{
  "n_layer": 18,
  "n_kv_head": 1,
  "vocab_size": 2597,
  "rope_fraction": 1.0,
  "qk_norm": false,
  "bias": "none",
  "parallel_block": false,
  "init": "normal",
  "init_std_qkv": 0.053,
  "init_std_up": 0.053,
  "init_std_down": 0.0,
  "beta1": 0.95,
  "weight_decay": 0.042,
  "schedule": "wsd"
}
Each number is 128 + 24 x the weight over its row's rms, rounded and kept within 0 to 255. Layers, rows and columns count from 0. Numbers have three digits each. The size before them is the row's rms in percent of the matrix's.

# down: layer 13 MLP down (transposed), 512x256, rms 0.189, rows 318-352, columns 0-127
# gate: layer 13 MLP gate, 512x256, rms 0.194, rows 319-353, columns 0-127
# up: layer 13 MLP up, 512x256, rms 0.201, rows 319-353, columns 0-127
down318 096:153084137128136123163153091127142165202086107131142121081161116110122146155116143115095125144125088119151126099160115125128094136138073118108128076178117138133123111133159094112128144108142102124149136113132084138130148136095148141120156197119096125185112152132130125141125126120110099148074151091175128097119154111124123136129131127141121160153126129135120178092119074187149123081142
gate319 100:118168124144162152050107139117101134148105127172144089143098137127113102112128172115167106118133143097101112105127079160096107143126115136077112142125137129112113125118099157095121121121114121167112110177087128135126116129096139163107120159168129111164181102088131133123155109169092122130098101163112098133123125129153110130111095122092136140114150161100146150105134141134148150134116
up319 104:133142174135121116131098150170148156126136158103107109144088087053144130159113109096123103099111116146127124150096162149082124146115132123093163132160122149111156118132141164125163126126139133104148147176157151150141122132110120124176132113084112120122153134141095143107139146126130161101111157141083140131125140141115128148121157104124114149133122159129104109105155142132167177135129
down319 100:087122130090122143132113086148186092088125103129129132153109117094138152134132153127160132161113170109129161102153155127120096140140092151116172134126129142139109125115166119107139113125110148118107150136179127136111128103122120091133119138140146118136085137110157161122150140127121100152140140155126082139119137115115128156149106138104113130133124130186174107119091151113160085118110
gate320 101:150134177113151177102172097134141133142129144112159137099143092077122087137143105087151119100115107147146124142141121139123095104115118145128135151154130155149151104148155081115158109160157109139147062155155070128127077161120144126134113170120128134149082118101093168149175152145096121155111164120144132144141137121132161138113122124138144168089124117123141092159088136111090137138103
up320 101:130131138093134110139180127177139155145073070126113116147100160150132114132098132110168099141133113186125138109134101158120102141152155156105146112118091155086112124095087152105120117134103120162148156123148143127094135112138130122164102112116118143153167127120187116136129161128169129123141156116140136184123081109161058168133077127119137144131118133171081167118136116122121159143104
down320 105:083125124149133144141097130111115134082115098126092103146142148149124131192109121120107115144142081159125115117140126109154099172102143124092119161114136176136164124093141132121124124147093110143118151106141145085129117095094123104116126116148165134126102131111112109141129139157134131123136153151102115177109102101165103121120106103129161113131117130141088119139112144177171099095111
gate321 095:135125118099130120118178103114106128112145154099149140105120102150115107125132161165183157132086097090069115109057082148151157101110122088106086091095130144109120137126112118121149153183130089134120104116186128131161116132083137101114088091147130137149143125126126112150100166172094156171098125103142091104131159117093118163096140105189121125149133145162135100143127133160103132119155
up321 097:142110106166144146138161153142113088149136139133147105157109141123141104126124142119147110135124132147148145218143142102166152106112123143088125098073096143169135137111154162144128123166120157121094136090118166107110138143151127081090121128157131166148157143138140118141124129092147127127147145160140101172103102077128108125174172130133101119143108144194139099154094166137143142146124
down321 098:120127154107166133119143120139122133133147152109121090175073127110077092171128152100118114117154136148098134163122177101125162102177079130149145161171118126096085154109132155125101099118095110101150157100134126146176134143100135168096145143101118119137110128118132123151138089135117162082147167132159145139106160162118120132090162163135117140113140142141126119138128131138141126110125
gate322 098:170097128141138135132111085105137145122086093125058116113137112121129125103135123167115088121127124130158149153120093134178130104121147127122129111150096089100128176135137130150118117107128124139149147100137118154157136133128097124148142143139134140123183112087110109127081096120188099168169151148145100154138116119145109137081166158126141133170092121095141100174136153140104122113158
up322 093:094159135167113068137102092112103122110149139117086091138129145151131094160143124112110154135121144186135124139137105090131112097160115115106066095148115138163143131136128143090105100135135149130141109149133106137123103104101136111134184162175152126149153148123130096131165101175115072122133158110138109135103110174123140103106133124121140137139141146124134163113145121137106187081150
down322 097:142134117124157143163095108134093115180134126156129106122157102126116113159137116125147182119106144127131174102104066131141127219109088100096136089118092153158133146078128110129153091150122124083129140131117145106150136136130107075150095153150116119141135122132107100141136140138101158116119154138084174139137145125083102130132132160161056122138126141125129142141152121168135133148175
gate323 095:106113139097108135131149115125181113101121135086173110146165173117099175122106126160117112157131184163173146135176114170128121150119173108088149157114100116155135139170076106119135101114096129164146121141093132102131118118101108124080115110120126155136111182140149133139124150112104109108082117128119121140104125105126155086146123115160150145067121138100191128129090115144124095117138
up323 099:129142129159147191145119126107134176101133166134113156133124139158098101103113109124056116135097123134154103126095115144122096112132123071139090151102149158121123151121133160164121136119098134114124087138116133157123124117191110126124145110074147119101142119125097123137126153147112142162128145086154111127104108131127096085123058097115109137168123117139164125080136100146124103124160
down323 096:111146197091143140113106126113122143096147141161140111179113151123099170137135107099125088115139129106116143097121125106109173165145109083134125100149145170061143094126188149149136134075144164130126142126145125128127171126117142167142127125155135145109113110108128110109113143133144098169135166137132128126085144136153133116097130139136092131126125153130121119142128149146142166158136
gate324 097:155117140135133159094138107131101133110150122113119118140114098122129120195109113142132096109139129134117122118134120148145148166122138121149099127185136116161124156157091091135116143124139126092154136097106134086146144129131149076176125132116147181134134096144121141114093122115088133186169153136147087155086146134104148158135155115095060150137109093123133156146131138148130166124148
up324 101:129094095124082097116113095118152115114119150116108112116124169149120144094154104116118127170100109175107157139097131153149108104153155121133166149091150130130128110137134100157088140154139159098111120115117125140127155096119142062086145110142180087136113103097109146143102103152082110129118140136102141103116105147128127121143135115130117137132141095133118125121145147153114152150130
down324 100:097082159141152098105114128146150107118117107133113137110122121115078134126103107147192131139110105102138114140132144118169105146158163136119160138168136106113122153122143114117124177168118162131191080118102150164135135115144078097092094096120135170142118144136125125072116118138124158130103138124098097115118157138139144110106102120108123112095121127113091113115182123100102109113117
gate325 103:119112138131140151149152103109113146133111137105126099131143161126123125105126116143120144152102100148136135102118134138171105105104128144145105051107096105125147118125131115116103076151145131131127119129106124130147165120074168075146157151126127097080130106122143091155124139139118135145136137148122165170100133113102143082153105153153090177150116121106082121148100130129132128131132
up325 102:109081152143116090100126117118138103115170110132111126156127116168114128114126123145112125111112097138097166179124125110168093141084112155076142117114143136127165119113150068161142118115141130090122090150183120139129138135139119166112137135158127130119129140101086135126151136166082144149128127140166148125156129085165138163144101123089146148130107150124133100107125126138078160127108
down325 101:114091148145128143158076132112151107131127062115086195145085110182120140165129118131135109143090135100112117141160123124105123136111160098105115160137103160147138150096141101137178136160147149127086151135118132148126098128101074115136119104159144156155112133135137154130117134121149136158177095152119103123131081141119143130129133133104117098147136168155151131108117164119140152134157
gate326 099:112096069125111112116112103088114157121149151139161160144151112111101131128150090123106141123169114083099145168176131140110113158114129095104154141085152107123137120167117100116100151111110104133139136117110109122089130149133171082153130181103128110095097062125123111159104158105130121166137147117113095125138125168095129144099157141128135105148133113097188090145164109132124094114094
up326 097:135166129137094128137146118127086133121142123137097122157114137136162144141127159099131148117159140135159134120119151158135125140154105125098122149106116167123085083119129111130131092101135144141104154125135141122129125112142111173119156121164131110137145198168146138137150128183097101110144124104104062104150137131112115114143113116131130155138063157170097130140127111161125106182115
down326 103:103124126123101106117136065158081119131108117109114130150099166123136128080135118127149130139154141104175103104135096091138097116133145173147090118106150120131078109153155081125115124110161147136163157120099163111148148131131176148211137131156133196101127117130147100175144135138142128127133117156127121125108098121124140132113108144139152119134133113120138155087130143143163120150146
gate327 101:135153081071145112095133126137120121151129140143089134126097075130127131097082155138115129161087149145116138184136100131106097151122139090157167071098172146139088081112132167138115124118121140119151145126166106099133167132088121083124135113132145132104125087127134106115130090123158155146150124097150106173079129162154101129127109129122149126133112095134173089105134157148091187118112
up327 100:138138088095124090109093088154146139141160115141124149101102145121138179145125149131161157187147099132142147075106119143162148158078136146137123103122106125107163085124123122160124163154158085130154098090172118096137100092118136149123116128157104101119131115125127135134093115122153170123141125120105151148066106132145145127140121130164105151155134093112179143130097164141079108147142
down327 103:125133118125104113123150110108118136112133096135089140062127150102135130136120146095123113167140146118113121132138113090070152117138098099148107106115126141149129120123103114156121111174148120092107107114143130093159150142116103135173121177130162137119111133115149132123162150115150129105117100104101094164119114131156118122169136142148150140159131131125191103101109132123094159167091
gate328 095:148137126103144071140120129131103116149122157139168133129172124124155114115150125140134106101134100161140131148132139141096117133159109078130107118073080123120147145139153121126199143133125145070152110120129085134151057130126148108161125114110139108099086113103118081117106115167120090120100105088093119148130136145152099114102130103137134130140111091131082144129132100120134154130114
up328 099:187134109135135094072141120130160146175158120147130088163161134126118110152151157104164100125134130114080105098086122098118111115144142093103126140110133116118122147123107116128097129146120113144132173128134154132138129101096142138077126149130124162116114118163143165089117105175116108140097149175131117121139165114101108131119092148087104130120141140119156117100129161075143141139129
down328 101:096105101146113165155096111108188154140138175146131111118077143140077124147126136085117101100117107137144184140136117126155133139123146085130111100132116136137165179127077105117110120135122138157136153138075138084122114165162155143170155111167136099092162111100163160128176131120108097141103135187107130109130134166161165114122127110128105137143109142112129143155099157119135123128145
gate329 102:149127144119141143073131135125183157124135173088157128151140089137177147098131116125136103112110135093161114110110123156139144147098121137136114082169144120107097116155143136107120081168098104136184102143137135136090128121107125160128170176153161104115143134129126128130131186126166120144125130118106134097095126111097139155142114124120144117161096135093150133149100139142079091147101
up329 098:102155110092130120038142127133150136160149147149114152132145076110147137128125128114133098159125124127144132080098122134134114122145099113177156156123083102142096132145138138154145138155105123161132121151155102126162100150134131103138160132180176128158147109122070126104145156116117118126124121113121115140123143127104129123122152115188112131145118094139118125140086176142174108102076
down329 097:134154117129113117109116124124142132089097168127109129106109103161132129106099107139134117150101122110114167152093129125123107147126063125108109094126109069140071145134092094154113095119119113150136138155102131146086148177141117135159145102130106155172115107123137100144136141164073123149121130102113147111146121148158119112176136148108146120157097163168135142138093153136115123160140
gate330 101:153154076148104129088134121112116107116145128136146105128112116103140114155079095121134098119115129132091146148162084151133080131110121160103121149135111071096136131143162101149141153142154129145165122132109126144128073113126146128152124110154169150147127076138114106110127113157082078096136094126125148103138146137108130130091134128128096104116094130112078129136142086109102154134130
up330 097:154159104120160116139087109133139131121132152116141104155121131121141164083092145121091131176067167113117121157133120120117156124142145136123095118144135133103163138127154109150130135092134111123119145133100130112139127135113129132091085116131136141121124192195107096158131119119142180141138135120126167151082150111147131139164131075133190133151115139091102124156148138120122125075110
down330 101:104123095110113168124164141135132095122147171100104108148116139090124156113118135130113109053166110134116121091127099156124124077151110120175112144113136131080106097091123112146104102147113127113118082148105110115129140143132115120107155151141127145169128091103094138099136121123143135114141162143102162142112124132131108125154148107141141127078132182110099117150111124079139152114119
gate331 100:184140120158128155146106115074165152108094158129134113096187164133179135075117123128130171190124165131156136147104141126136129082129108099134154153185113117143128106109104151174111152165097084142141108127169110127150116162119125132152148116121153131180118127093140118184111124127117121110128144102129101128166132117092139098153147138125111107159155153147087133168106168127123151092112
up331 092:172159110115064133124153096153140144123093118112144150124115177136154109151158132102146140155140125137128154145151072135126124108168136096102091117100095111117143133144117102072098120128146169091109153097123119127157106134102147127154125118136172111155137108093118107136186171117141149129127115117136152130149126158135142157091140183112137137114133116139109151089120122132128092130132
down331 098:144123105110148138130116152095146114104151107165103119137151123108120128126064143109152133191116149133089113099123123158136127136124125102155133153192116097102105090094127112106108097125134131146102107140163133071133126118164134157124138115054150159114090110149120117093126076129153103113116118117148107135123127088140106120109161147126179121129126148097109145152112086159110186078113
gate332 101:091137121176121150101134143149145107130082078139103097138165118109162146096149156151110119103095098160100100128150131145121122148093190117137122151149079142094190120140107090132130150131169113095176109122099120136152113170147151140121159169078120143091134110127145128141124123136139132123158140110157100110104139150134131133142116095130161145125123118130076131136103105173099187103149
up332 100:144122155121139115097135114096183106122163126164148119120133112128142133141135115161106132106135119149102106159165173127145122153118128159161081177129162111151109157119151099165156172173116148112143156084131128136149176148131130135152144143153120135089186111175140094088106156136157145099092146112089091159139110136096112118137142125115108125132127122142109148128144099150124136104120
down332 100:128108113137154178125122154109141148153113081169110120129128142105132168132187146119099130099091120147092113147182150117088083128151149159161147113159158131137108114154117120152120162158116124115140124116134149126105115102147116123100111158120049139175133058151157101112138139166169147104123116100137126175158122132133199137147101142140125114087134159086139142169131113175137106122109
gate333 097:104151117132131155170115113117116152101121088109152136108117124143094134110130146098093116134142086121131166098094086135130112136095132176094154109094144113095089141128102160108135113130138143114157135092152089111128138145080103131130112104130122091146122153108082137147105107146148101125139109127088122150119133103114125156154101134106141098144092113138114082184136134101140188123151
up333 102:160145116139104132115117136064140119127083086137162090144104162114147143126147161082103142137118181113114127111151095098135153165115097105141137142114150126133098108189147138135128163099139130108124134082090073180132152106153143129136124087130133169118155161129133160128162115105104129153082119139142144120084124114119124120115133147143160076124107102116107103167156129098109096139137
down333 100:125121093177069142113136117145117103130088085100137120120144131135112136160110124099127094115162127125098123129085156089076134145108163104119090113188094114143136133154110141179151127110149155131101099112070106110125122141080119124086110088104147134149124115137150148145098121157113159141131136128125128131139111133151145116149102101140125093083104137114129115156123133101164124158144
gate334 093:138165090144127155103080135122159095142097162093133133161139139132156151102100135122171149129164100099160181132124098105143109113128103147173121157108088106103116128169115128169152163100103107157142140139080137122086082174144126138144125090166091126103103094142139157097149146117111194150128123147114114138137164118097108105102177116111129152109107144129133132162119135128101153123116
up334 099:147168139091103144138145168113135105142132142117093123143139149163104105107122126145183148130150095127159128113129117143154133147154132133122141090137119093143169153121116100141132141139137094188137115117077144098146124108149142099146127153104122104119156115147087115114138106083059136134117133136119144146131119131173143117101100140131099093095131147122158099101116131139119116159181
down334 105:089136132118124126153118115164139099101124138144106104141139175134092146106166100121107136130124176149121156096164127122113168121116151103088138146121183120138162127113169163138152117158133093160132100119133150129112157161114121080087137128102146100144132130121150094142138103136139107099099187158138114108088097104128128130118140125176148160154111101112105124101087111132151099106127
gate335 097:123119148135149133123122125114111153119150160088134133098119122123119114062124128143120126129129088096146089148155115129102150147106137085124105129127135096177155103103121162120168128196133094143096153105131130183168105097107115158139135109138111169125103120155118090135130116128151109167109108108138053174116136108099090144079136146148120129127113155143136148093116104140121136115127
up335 097:151109128111136073183131124088116092135123129116106120133136158152103115087143090106124119144131112148134099133086106081142120110122110085142131112148133153148150097128105101142080146096119128115108124129161112072165125115132138169152145111094156120138141129162109155135177143123096149122114095170126131114132131132087127156105135098109156087114124143160108108127140111143096143155079
down335 098:135133146147141142112106094140148122129147134161142105157149176130144161106111083126105102143131100134129136133128142146137129117136095139140122105096135120128102144136162120175121139115127128159161096121143144107170144134166144129131147108158169116148172103104144131130110165206151104134140161170162190092091175164104145153151136100148151146116135109144124078120113153141103127136107
gate336 098:155136169138137131130160135137074108148115160119085141131149129120154161118127128125156141125105129086129120107143142098104168152135108112108129158114114198178103132083133126139135144145138121107141115133103152201139099112121157116090113121091100106108127109141111138112144124166173111154147151119138097129127141099120170167161111133082136166120111077098142090143093107132120106128149
up336 102:150110140099166103096171121113151153105155105093098106157117152143161148129116091153103117090119112136141133137129117115138130097097162099166148107137161097091123127144102134140128151119105197161113165113097135172135068101113118157123130161131101117137100128107070148152108165120126092112142135144130126093108147140139132165153109122100132137160110133109150109147124168118132139157114
down336 102:118123124144167122145150161121112133122123126130151171114151119063116126145135128123182150081107143090145108143144158132130135096147094135115086121145109137112145099147112075168043116079130146109093125116087153146114122128165085157139135134124152129131177118141118126126112175094127146138128118160137105094175139158099137116133142155124087120160095117122133167144132115164155148110144
gate337 102:116130082118136127098158117154165090117115104121075101145146126104139113085138131106120153149094109127096142132130103128104108091176122173139096134118156143137083096142124135126126135090160150143127132120140143098118172127133163145140154142176084130127122089131129100161106109109139133124183163147171051139096102098084170136113102116118152128109124149138142115197120108098131149138117
up337 101:127114128126158076111155127147122127153104087181104160171115151113115149112092153107149142071132168183084139179124132121099130132153123142143122145155137127139095142098124102149154155171135128130109121141161153125104156154119145129157109100148130158095139107098135123176105077084114114116153137156118115088150119142125114148133123113136134139149174167117160141092132076115120114133077
down337 105:119112102169151124074146104074145114146112085118153090161186095153139111161098146135129134149110114128091127131101076083135106138090118134137168106145163135132102133143114110110115099083101178109122106083115114124111157134120131130128163109137162127151130097127147117185153123117133129133170103159095113147121145175157137123161129165104150095101151156105145100157095167130166097118135
gate338 094:135122130109121151121138145102183132169109121131174141133160141090150149139139133140103112138146086141127090071116121110153170110140152121135131147136150140143104130137130122159177114104120086131122118105161126128158119133092149172141083119142131143136103126114130109128122144128063102048106121105147157155090098139137137097134129149060095138145107101100129115080150095126158151139098
up338 099:099128094141133120148105117118145104110124128144104128142096112127114137158152121137150120102144123140112088109125135097118139157076158123123147080150102103093155131151143164106098146122113090143154076088124124092138041092133128131154177158141136109095103160127090140085149120138088133163131172151150114120100104128123157160141094143153168154135089131108111160133121129142119148149163
down338 101:135132108156116120127085134105117107119162102116134098183120108147113167127161134141145133113100121101123098119096157095124139133132140095115137151140143140092094097118155131118098167110133103175130109129117088133137120156149137106151125147090179133112081154121135173135097100145148141165125110146145118087121118106108159120187115107096120095107100143145105116118100109138149171102122
gate339 097:125109143110160127133116136140111115116121157154081129099135153122121131140114100127137164128095098153102178072129106111125136175119155130145154126106151138160072163156128150116125115140112137167131129137150135174163112122086167102094141110142141135145103120143119110097129115126114136091112136109102045078094115134124144167081111149093102137100122138120095106131125113119126137095104
up339 096:163131111130112142121119110094141133137143095102135103118194129108128104135118156128122113152125152137080103111134094146116142121114136120112143127164081167096135142119137142100124141083150130103117116121117146116111153118129134152128135144111111145154129114137100133140122141136181148192111115115162147134117156101134126162146139168147119114140185137123113167157105160099119160167128
down339 098:169143087159186112118089088126132099113087129115130132155127159131083127095126134139148141168101158137139095115121102148137090129140111129105120092120146133164113132120158119120105116087165108123109146109088120113106124158108095125109193182132126135151161110115137136128076125121124157145106161159156134146129180130147114146117167154131121106090074144126133121143084128091123110151125
gate340 098:117121070147111140106108109150114125140150121105141105131124100118157153125133126149116114134098143107117122198159127128115099134124169118089117140147090135145168114105082102096142053135146140113128135145157106120154141118123168126153168117159133161080132130148153105119081125123114130121126078135134157124141148176143125106123095111067121101122107132143141082124122164122109140117155
up340 094:184131098146141109174151148114110129122118153112116114087118105136095143154132128089174159136137131134157152122135075140125136143169100111061159163130140124144161130168080124074165127094105142143124161113143117171140133143142124097142134163112123120117146130139097132152120146118158113168130048188122104129091103102120132083120143134119149172105170136123134120083164162137111134139131
down340 096:094100097115136095128122141142055088134114110114159087112105103094131129090133137088109120134146087157102140128124101143113155149121123110167130127138165113122147121132121158087113133109147118142087144128113146160106124112073147153151133128122133131117119158118141084157125126118141126134163168092116148145145087101175139143116159145133116113122128140163101135103160130138162201140133
gate341 102:115128154156156154126139154121114176099147130166156076117101133133127124116130167149087095134131101157106066150127103146129133137165147132139120102139128127148119112115121111092088151107144181114087140149155135115133169106133117134081094098092151145082114112121166095187100164125126126145120133112109146143132114117146141172118150101131145149120126094135116124159110120100096127176143
up341 101:096066137126179131148145118125081108138146174116105138155133135107160183151125142111101101122140113098129176146106122146140121123085156120144092123133193104151100135130151086133143166151112139148122099118124140137160101101143143096102154129114159088100101091089122116139096098104128137143091168116135167111127125135153151091158125108138068115154100103107136158165174140153099133141068
down341 100:132141142157136140093137104111114084123165128120122143097148144086109159126156153124118149095092142172153154087112176150117137091108131129100102140121145115107146118084122107111165146161128114108192115096144140099073139103119165147099110124095117114199180096151130123123137143137132145105109105123150129137154126151125108129139109151092145140123133128133140088124106081142172147152127
gate342 104:153120121067141120119094062163126139142133112164129124198120140090161111133134115095126120140093104102131139156168133138106121121115115102157128100137152100106084163138133180133158109142160165137104175141106163157161133119099144094177117136100127160110152146126154104133127113138166093102119150160141149128116160093150147117142122104132128104149102128161162127134121115120108185142080
up342 102:142158119183123113153068139126132100116122137060137145139159134169068129143149145166104181116151184156117121142112123120118082147168153115143135114126124123154101107089121135085148080084146131078111148150122127134099144100104126124121073122124145136127096096143130149127135163117102101141128126146152148087162142130133076106135141137110131139065132100109109093110166137152146130113136
down342 100:149163110139120155188129126137125123130145101100120161127117152126141158127137168117097116117107140126124144145128153128148139155114160152110165061157106132155124105120129114122167125169117110098109165123091114172116122121152097119162108106140159123140123131095118138117156185154121091092126155115129146115142161171124102158081158100109155125123119089133109116140100134129120131151146
gate343 094:115135119085126123107122131127137139136124104141107103139100089117137139128168132105126121138126126144166070081093131180103127131164095155122140147152081137109117107148172144133148129146132109117151106110097142102113138115154136107122127101127148137175099105142150155094110163106123182135123110143085108107132148122125177131174143137132135172151150127127121118157167191131159131116096
up343 098:111132098118148111124141141145157103142109180121124144144164125115120142125162107137097138137125126132150102146090136162163148151137100119127130085138099127091162122131073118147114123130116124097154168128124159099122198152125152094123175113124118106122143099097126167112146085131149119149081121130164136151138152127119108124099100148120160175175157172095061145123153153160116121152137
down343 093:110096180111149127153135145137070158140163126131129141145132163130116120163126135131137131165141116137128120101101084139090114099140117120117141149130111148131111086082155148092108125104104109166110132134142151118110097102122111100113125143152163147135156159138102143125137113124097095084141127097116169114133141089108136096103133089138115110082105133128132077123139108137102113121116
gate344 105:108146128132156157115121111108169125160119138124092105094139148155102145151090121122110148170131102113128099118109084173128133168103145147103127149145110108133120156103125121138156176141126126119133170163103116132113107116110118120117138151152097130113092159133131132109151138109087126099101152102133040168179116108144121113138104131133138125132114133101101117093102141127162125108118
up344 102:084126085093090129169123130163095130088116133117133171125131071102137133130099082169102122156146149158166137168114124154105133121105117143149122107106131137151116148127181147110091122158121148161130118115159143128119165116100105146114116133085087108108098116134130142136148127126166179130097156124106170143106127141144082101152152100087130137142127122092104091134155125151123156125143
down344 103:112101124138056120162157106170127120092142112121104109125109168124135126124151117154111097089119128159089095139128178104128127116161103114119118102118139117106148119153095168124165116124108112127114138077123117118100129105168099133121121135111103082099129095169079134106122157139154146068105146099103168108111095089117157124158131120167116101131154153117150101172136156186127126117087
gate345 093:125122127113119125164086145152127140123132101130136104126133145177132117120140129157145151122161123113114120126117116128141125133124095151109162166140155146136200118160170125141145171141133127175157143144113110146123123128131184157101135107075122081127144151154130126119089115146114104113144154124172121133118141114097088137101125163137158121093133155150141146129125158105114124137125
up345 103:144130149160127119092144099132107132096137140151117127122144111109121133139101126141149115102102151121111112147099115130096131109111172131148135099120085117119097154128102136111115152198126129119176134167103089142125114128121143127155106120178110185134126105135104128069185178157164118136132101092106164118134117117128143133129122141150153110096075149117133156106133124122127155144140
down345 100:121099137124129075110155137158143116166111084131122161132114159163109108086172115097107133127131116130123112136147179119131187124123141127128180065122130124133187135103143117066134103132134104091060110145153139144136077108143133122143133122157134128129110073097154102136112124129077115111138086162128117128097095125110141130124141119133119118105105143128153135124146174121133117096149
gate346 102:146137096108113141119143130101135157110109131157107106100129145114132159168096138133150131099145154171168160117111120158128152131110127116153167081118138132118129123146137135109124102154160126117135114142193162159123087111094091130123134142100122084081116145133160159133108108116127124147056162134069133130106127121127141141146121139134131138084114126181122117131080113163121141145128
up346 102:127130147137164143059125106155150120120168097117187127095114133111119075120164139097137133102170142158128159134147142159136140135126143157109079102141127140154139117139127143132140108067124111136125091110156167142110116144138093096113154154137114079132122134130125159133093094114136126066139137135135159166133148142133129113189135133120103089141126147130140145152153173118144110133171
down346 104:112133115129107119161094158148150101124108128091157119096136073090137126128146130112104137121112121126143091156086130133126116135144126129140101111161111124146202137130153148107132141121109149134144162105103153172146135131144138111084121159115116106176143142115083144168122076151113168140105138133143126112115145163130147109126159116095134125134155179108116147112099086112145096140144
gate347 096:061087140083150156145105138155139128172151143168117135123086105140154115155142147107131132141152115102154102090113122073132113116165131124080127188100143111095162132111108122127155105133138128135134118098130108101183158131160155123122126108129167148114118148172109116147127119121117107131144136125101109166091154160125121110130138129081139081160080167159135091160121091098120116129122
up347 092:161126121082096110095147126098164079142157095140139164146115144106116168092140140183192133153105180121105163146131161135116087127137120126133158155126123116164093126155139141108120133157143172180143155096110122158081117139154156098126125136181091069094137066131138141099164128124120098143093128093133159118121141127171084138134136111124170135129139136106093143131117155148126122124111
down347 103:152096138127150126101116125151125095151098111127140122174121172059125130139114122092137126122128168133102140147133144165132151146095135099088175124166147154135095104167170134087138119096158152121138130113117142065098106159159127106149159160147117151153139122123115126123109155139149087157145129130150124111110139148118108100097095126139156113117153079103122147118134144121154090113085
gate348 093:087129131143097147112149101096139088146126102130131141091127126078095116182120145119104101138095124124142151093102116143094117137145084155129144121121075110109102101127102136143104107154117082140092152136094133141141112113170134119126143118115117149136108099134122127127104114149081105119132120164106119126112121138134127079146144121134112123131122137148156155099059141157107127101129
up348 099:147122145149109181117101111111105113111094119107153108134063126086124183103109127111111126126082133109102116100137127147097168147130155163105126126109129140163130136140164137111148126136098174114119172072119125156133120122113125118168114145169147152112139110130145123158143148084156111156137119100126125164116137165173168157116185111113107141139126081092104107153100131145154134133157
down348 100:166133137145078090090166152157141091142115105131125137161112147148124152126148132165096134150130152097132097068115127106120116128153163143103101112122129137121117083099121156142115080138127145183132096127156140111108104101102067094118105102136164135144112132096135133149127098133143089086111066125109081115122151112126132095133137107146060153159116143143125172120113105111085163078125
gate349 095:166137092143167177148091149118091149096125108149112129106105135119120116110109106157105127096106115106116113156159125088144131099114095126115130169116128116104106135095153128127143129088152156153147096121151138100137107109061169115103139138149146108118126099173148165158120118166114111103123168119146159069103118118095164160138073127092114179106166125098090136156173154136153080129150
up349 095:160087144134122126110076159117123149126142116145099154114154131119131134099130081122106145123169070143147143128150110111140133137083126152142151110097102092076116157103157127159144114170149108138108124122122097131165140114159085178116165118143155106134141125107077165118107130117160106145097144147130112138102103129120111155126105106120179134087152186179092141141093133132163157100103
down349 096:130141090139145142094137082153112140145148102154115143155144125108107161158134140128108122145160040151120126165154147137109126090115100104166136149134140143135124157094117148118151144084143142109093117122101115126115164167122126142093150170126121152106108135154131131168120083152125155181149149120125165109072122153146085098136142118113192149119120174111102130103123105141158101120113
gate350 103:127135107142138134153137105146132132140097096117164096159137111145131097149096102112152119135128097169115170129103133119133167138109174145112131137107137139094119117113105108124163183101172111152113124093129111135157124142117155115117131118164102167116124117099108071130138150149130146169127117138131137161122173173097158143087137143123144120106123122132121142121130155112134146169098
up350 110:121137129124171119109088173080137119124128127103117081175107131040153150110137101154108129121142124098131089122151124121116119141140143174169102120161115133130122153159155131123136091135080119145122139152156170145164160095129117161111099130107165124131134142137139112132102133129091121111099126112120142087118094081110107123152154130125107119132167124135099109137119087125150099131104
down350 107:144200126130130113104131097105113119146135164162115133132123107130130155093136113153158073179149115088147104127099154153118103125122120155127147119129098112128148140131104128145119110117124174118124132137118140132161065094160108165170123107139143139119162158126124150115131163165134095095123138155101141073103145136105158135137145120095146112146141136128114107110131135140092133149149
gate351 098:124139121103110179070157130126122150103080110101127172118120105112081145183158137068144157102142114131139126131130112131122140107129069148163119153121178131120160120130160124112141119118123153111156157164111146151132161097146156120153134126099151066133090135146130145114123142120142133153111132084099116104078144112087128069095098151163124129111095126108118080118159118175123148169126
up351 102:095159173145180118093119124113094142118134115143049102154123143166072158129111149151104114130129116175102116122147094139135095119150121155113122141101143066134107128173087126121112153130147147107145175106100116083161071133066118126149142132125187105123136080103138120141111150125126099153104132148159128138123156137103136123144186095148123147163097150088123115140138147104110137137117
down351 101:170109134138120124162121102151113135123154132126128136106112127130120119209117128124143156139177150127111121101124167134114107106138141101121157154176160091115139127118144118120105112148110088140134117129157074127112078134121113113134103108105128116147168094076115129159076099132115101098128103094119115132124130123108097140102099143062097128139155156126117143172094174136090129121109
gate352 097:136116093143144144178096149129115126136110122133140121093130142139086114114103141127122124151177158143117118172161117142194168125147141126112097125129105075141139127128106126157123072098153117105096107096150129121174169142129109137126132139109097081122102138167101152113135155119133118090123114113127167151118153124138097138134122104083091117116092168117123157124096073087097062112120
up352 098:131134099113163098124135133161103147137121187124112091118108154138143157124135126123121135153124150151169109075148136139164148157154125096113124148124143107108120076095135118125086120156114153124082146111169100140117118134162165144159148158126167112169087133101101124101110125121132099134154150125152144098153111083126122138143118108105166176154138120122167106130077151126086157157110
down352 099:105144149136144148161088128142087125096127123165105155107083176110104124158159163160178182133124130174117159124092142097122148090143102146118115127140125157122110087098165112148116111124131154091157101103141157137166123115153082146161122106144166115108146134083147125126127131137134136134119129112115095085122169098113086157133095094121134173132164144102156137110137118091157098111091
gate353 100:144124131132130138097169153096128148159165100141114136113093132147129094107071127109153075089164151141133115128117139097118087142128133099168172126150140135128151070118147150104203120112140127096228127144165160096148118122166130150119165157117126136133090098138148084107135116110123139126111167103140118134143102130083138129126113156150131142150165122124109164101155120097147118132230
up353 099:136104128163132156131117111105156102171160151128137102105129164137122130124075133112106132135118127144126101118115137110095144143077113085109139120137125128147152154166109145131180114107141120090155127126125130090108128174115139159118146099141174131142160099112105140102079118127128104112127117134118135116102161111179091135166131132145126092171141136125133133103119120116140105167136